python train.py --num_hidden_layers=14 --hidden_size=64 --num_attention_heads=2 --num_key_value_heads=1 --head_dim=32 --intermediate_size=192 --vocab_size=1024 --hidden_act="swiglu" --norm="rmsnorm" --norm_place="pre" --norm_eps=1e-05 --positions="rope" --rope_theta=10000.0 --rope_fraction=1.0 --qk_norm=false --attn_scale=0.177 --bias="none" --tie_word_embeddings=false --parallel_block=false --init="orth" --init_std_qkv=0.0739 --init_std_o=0.0917 --init_std_up=0.106 --init_std_down=0.106 --optimizer="muon_hyperball" --learning_rate=0.00433 --beta1=0.95 --weight_decay=0.0 --lr_head=0.0138 --warmup_steps=200 --schedule="wsd" --decay_fraction=1.0 --decay_shape="cos" --final_lr_fraction=0.0 --batch_tokens=[8192, 16384, 24576] --max_seq_len=256 --doc_mask=true --train_tokens=80740000 --max_steps=5573 --dataset="wikipedia_en"
Each number is 50 + 12 x the weight over its row's rms, rounded and kept within 0 to 99. Layers, rows and columns count from 0. The size before them is the row's rms in percent of the matrix's.

# layer 9 attention value, 32x64, rms 0.0829, rows 0-31, columns 0-63
101:49 79 67 38 50 31 47 27 71 43 67 44 44 35 50 55 61 41 38 46 55 53 30 50 33 48 49 42 51 45 56 25 54 72 39 40 29 64 75 57 66 56 51 63 63 54 44 51 41 47 42 43 55 58 58 51 60 40 38 66 41 41 50 32
098:46 31 62 40 42 33 64 58 68 56 55 66 59 44 33 60 54 53 33 45 60 46 49 28 68 74 53 56 48 54 40 45 38 60 61 48 51 60 62 52 64 58 45 47 34 35 20 40 54 70 59 55 56 53 34 37 64 40 77 41 39 54 52 64
089:55 37 73 39 51 45 62 30 41 61 39 56 51 60 33 43 64 64 26 40 56 62 58 51 59 44 42 53 56 53 58 31 30 56 53 30 60 42 50 55 42 40 60 66 36 41 33 43 42 32 56 82 55 35 40 43 39 61 70 59 41 46 55 62
096:41 48 53 58 64 60 29 50 51 53 47 63 46 43 58 53 60 75 67 40 79 39 53 60 49 46 60 42 42 67 57 44 44 27 49 22 36 59 51 63 69 36 55 36 38 38 61 44 36 55 62 50 33 45 72 40 41 45 37 57 28 45 43 44
095:54 49 50 34 48 35 52 54 71 47 50 54 53 41 56 70 43 67 51 40 60 67 34 56 57 36 57 62 60 38 41 84 65 63 57 70 59 56 75 67 71 47 58 57 45 73 54 33 54 43 54 60 49 57 56 48 70 51 38 69 60 47 53 55
106:58 32 42 48 37 62 52 51 55 48 44 59 40 47 51 57 47 27 62 44 76 55 46 40 41 73 57 42 44 62 22 69 37 43 45 61 38 35 41 51 49 56 50 81 52 56 50 38 67 29 45 56 44 61 42 75 31 50 48 50 41 38 55 33
102:30 44 33 64 60 19 66 46 48 47 48 51 63 44 72 53 55 54 50 66 64 50 67 47 59 44 24 35 58 50 58 59 56 35 64 33 57 35 66 53 56 42 49 74 63 45 69 51 56 45 47 47 57 56 50 45 53 51 29 27 37 59 34 57
106:44 37 39 60 83 50 67 68 43 55 53 42 72 75 57 45 35 38 44 62 45 58 46 46 50 42 44 43 43 43 37 63 52 60 58 27 42 73 47 59 40 58 73 25 51 58 60 58 45 52 68 55 46 63 59 62 36 40 67 61 56 41 46 49
108:55 38 79 49 44 38 44 39 56 66 61 63 60 38 71 39 68 77 50 62 56 47 50 55 60 44 51 42 38 59 58 51 62 54 41 54 28 40 35 39 38 49 63 35 57 59 59 67 50 65 48 51 42 64 45 20 51 52 37 53 46 24 57 61
094:49 60 53 70 63 54 47 65 37 65 85 45 45 69 40 48 65 44 43 34 34 42 61 51 67 37 47 46 38 52 39 56 50 51 43 45 70 62 57 49 51 41 57 75 43 54 48 34 37 61 39 48 49 50 63 38 28 61 36 34 63 32 45 32
104:32 55 56 47 43 50 45 69 38 65 58 32 66 71 53 38 38 56 57 52 40 41 40 60 69 42 56 31 55 61 45 45 53 54 37 49 29 40 51 67 57 30 30 53 59 53 50 21 50 43 36 57 83 51 52 59 67 54 55 42 37 41 59 38
098:60 61 42 39 43 50 47 73 54 53 43 57 46 46 60 42 40 35 53 31 70 51 45 54 68 39 38 44 45 56 55 38 43 44 54 53 42 61 45 49 49 80 53 42 39 59 36 51 41 69 62 50 71 65 33 33 46 56 30 49 40 44 69 87
098:67 59 43 69 49 48 56 47 49 53 67 61 52 50 59 73 53 42 70 72 54 44 24 57 51 49 65 45 25 45 72 69 60 75 46 54 57 48 52 43 40 47 47 69 54 53 36 43 34 36 72 49 62 51 68 36 36 51 65 48 56 50 66 52
099:58 65 48 43 42 50 50 32 13 37 58 58 65 69 38 55 60 56 52 27 58 55 65 47 51 63 30 42 35 37 66 36 42 21 52 67 49 41 60 54 47 64 47 49 41 50 61 49 39 59 52 47 63 62 51 69 66 52 50 68 36 38 45 58
096:46 55 42 67 35 63 36 50 42 59 26 51 43 57 47 55 54 58 62 59 71 53 44 52 48 44 34 57 61 38 26 55 56 63 38 33 73 63 78 38 43 54 63 33 50 50 38 49 64 52 31 44 47 47 49 69 47 37 44 42 33 24 39 58
108:50 56 37 60 52 64 72 38 14 61 65 41 50 37 35 69 71 47 44 50 36 67 53 67 48 57 62 47 39 67 53 46 69 60 33 64 49 47 50 66 55 45 53 60 30 39 56 59 62 66 48 70 71 39 46 46 47 46 52 40 36 51 48 57
102:47 65 61 38 26 51 55 50 59 38 53 72 63 43 44 68 75 63 56 49 42 37 63 46 38 19 69 58 51 47 39 37 55 59 66 29 51 47 51 68 42 61 49 34 49 38 63 48 39 27 51 41 63 68 52 57 46 51 55 54 45 52 34 35
090:61 45 61 68 54 54 60 60 28 24 38 53 30 55 37 41 52 62 58 48 38 47 43 56 36 63 60 43 58 50 36 29 44 50 50 41 47 51 47 60 64 52 45 29 62 43 39 32 44 45 37 70 61 49 66 33 69 61 57 57 81 59 64 64
093:71 55 64 54 50 44 31 75 56 55 52 50 55 78 46 47 46 30 52 59 64 62 51 47 43 34 58 53 33 54 49 43 57 52 51 50 39 40 43 53 62 36 49 30 41 47 61 48 67 25 49 39 46 55 49 34 52 33 89 31 56 63 60 50
107:56 52 48 56 31 53 29 39 58 49 55 52 38 42 41 48 49 45 23 53 43 47 71 49 29 57 42 44 51 51 73 66 31 50 30 43 22 62 44 37 53 50 50 35 51 36 54 54 69 62 65 54 31 60 52 65 48 69 47 27 48 61 49 66
101:48 41 64 85 40 52 28 57 63 62 38 32 60 49 48 57 61 37 57 50 44 45 43 63 54 61 43 59 45 40 38 57 55 40 45 61 56 33 69 92 56 57 57 63 51 35 54 33 38 58 45 42 46 45 35 50 63 47 62 54 62 43 59 67
099:42 64 61 55 35 56 50 42 51 43 57 53 75 48 35 41 40 69 60 28 41 45 38 41 31 45 43 53 52 56 36 46 63 43 40 35 52 37 40 62 36 55 27 53 54 58 53 57 46 74 74 56 43 36 55 44 18 28 47 41 56 54 71 47
099:52 34 42 50 47 37 50 58 51 36 78 60 44 70 65 59 66 46 61 58 46 60 53 63 25 47 48 72 45 38 35 67 25 32 49 36 44 54 30 63 45 64 48 57 40 43 37 40 41 73 32 58 48 53 44 48 57 34 32 46 54 59 46 57
093:40 28 40 65 46 43 70 68 55 23 57 50 54 53 69 54 59 53 43 46 69 64 74 47 59 49 51 59 49 43 46 43 59 50 46 64 31 55 48 31 20 45 62 36 51 35 46 66 56 52 50 41 49 62 57 54 51 34 40 40 49 37 80 45
112:83 53 46 46 53 56 40 63 55 36 45 58 45 68 55 48 52 55 44 53 20 55 60 42 52 50 57 59 32 63 38 36 52 74 59 42 45 60 54 65 53 56 44 76 51 47 69 44 39 51 56 42 35 48 48 66 75 65 53 21 42 38 58 44
102:61 41 75 58 52 58 45 34 30 30 59 40 69 34 71 62 55 30 42 53 40 58 47 49 26 49 41 50 45 51 45 36 28 45 54 67 52 60 60 44 75 17 42 34 51 51 46 49 64 59 46 49 52 59 34 45 43 45 46 37 45 51 46 36
104:37 43 42 50 46 48 57 55 68 34 64 41 32 60 44 43 47 51 71 36 24 50 36 38 53 53 46 48 66 62 54 39 65 42 48 52 41 50 53 41 47 49 66 61 62 41 37 44 57 29 61 25 41 31 34 58 58 59 38 54 26 21 44 34
092:54 71 30 52 58 30 50 47 33 45 42 35 65 56 30 61 57 48 38 51 47 52 68 76 17 39 47 41 38 48 44 49 62 49 36 59 49 46 45 47 34 50 40 47 47 63 25 65 44 39 39 36 47 44 63 66 56 71 40 40 62 42 44 47
103:67 39 39 52 37 58 50 51 55 44 61 47 62 58 66 42 45 59 69 53 44 69 54 60 40 28 54 34 59 51 36 50 61 39 37 36 63 35 63 21 57 48 55 75 35 67 64 62 49 44 48 34 39 50 47 69 47 68 71 62 50 43 62 39
108:64 43 57 44 51 51 51 68 35 36 43 62 50 58 51 43 43 51 45 68 32 50 68 74 37 69 38 35 40 53 79 57 66 70 32 50 68 38 54 53 45 47 57 44 56 58 37 46 74 59 65 33 64 50 69 55 48 48 42 67 37 43 60 45
110:62 36 35 52 44 52 65 37 59 65 76 53 51 51 51 08 40 52 40 50 58 39 34 48 34 49 58 59 46 70 32 49 52 60 47 59 53 38 63 67 77 34 40 49 58 43 47 61 49 49 47 37 61 52 69 53 41 47 37 63 65 53 62 59
082:57 33 61 33 65 45 68 50 51 49 34 53 42 45 46 46 40 36 69 50 55 22 49 38 08 32 58 54 58 41 56 42 60 54 42 53 47 57 41 49 32 36 51 57 28 47 60 34 48 64 44 46 50 38 53 50 32 58 59 44 66 30 42 52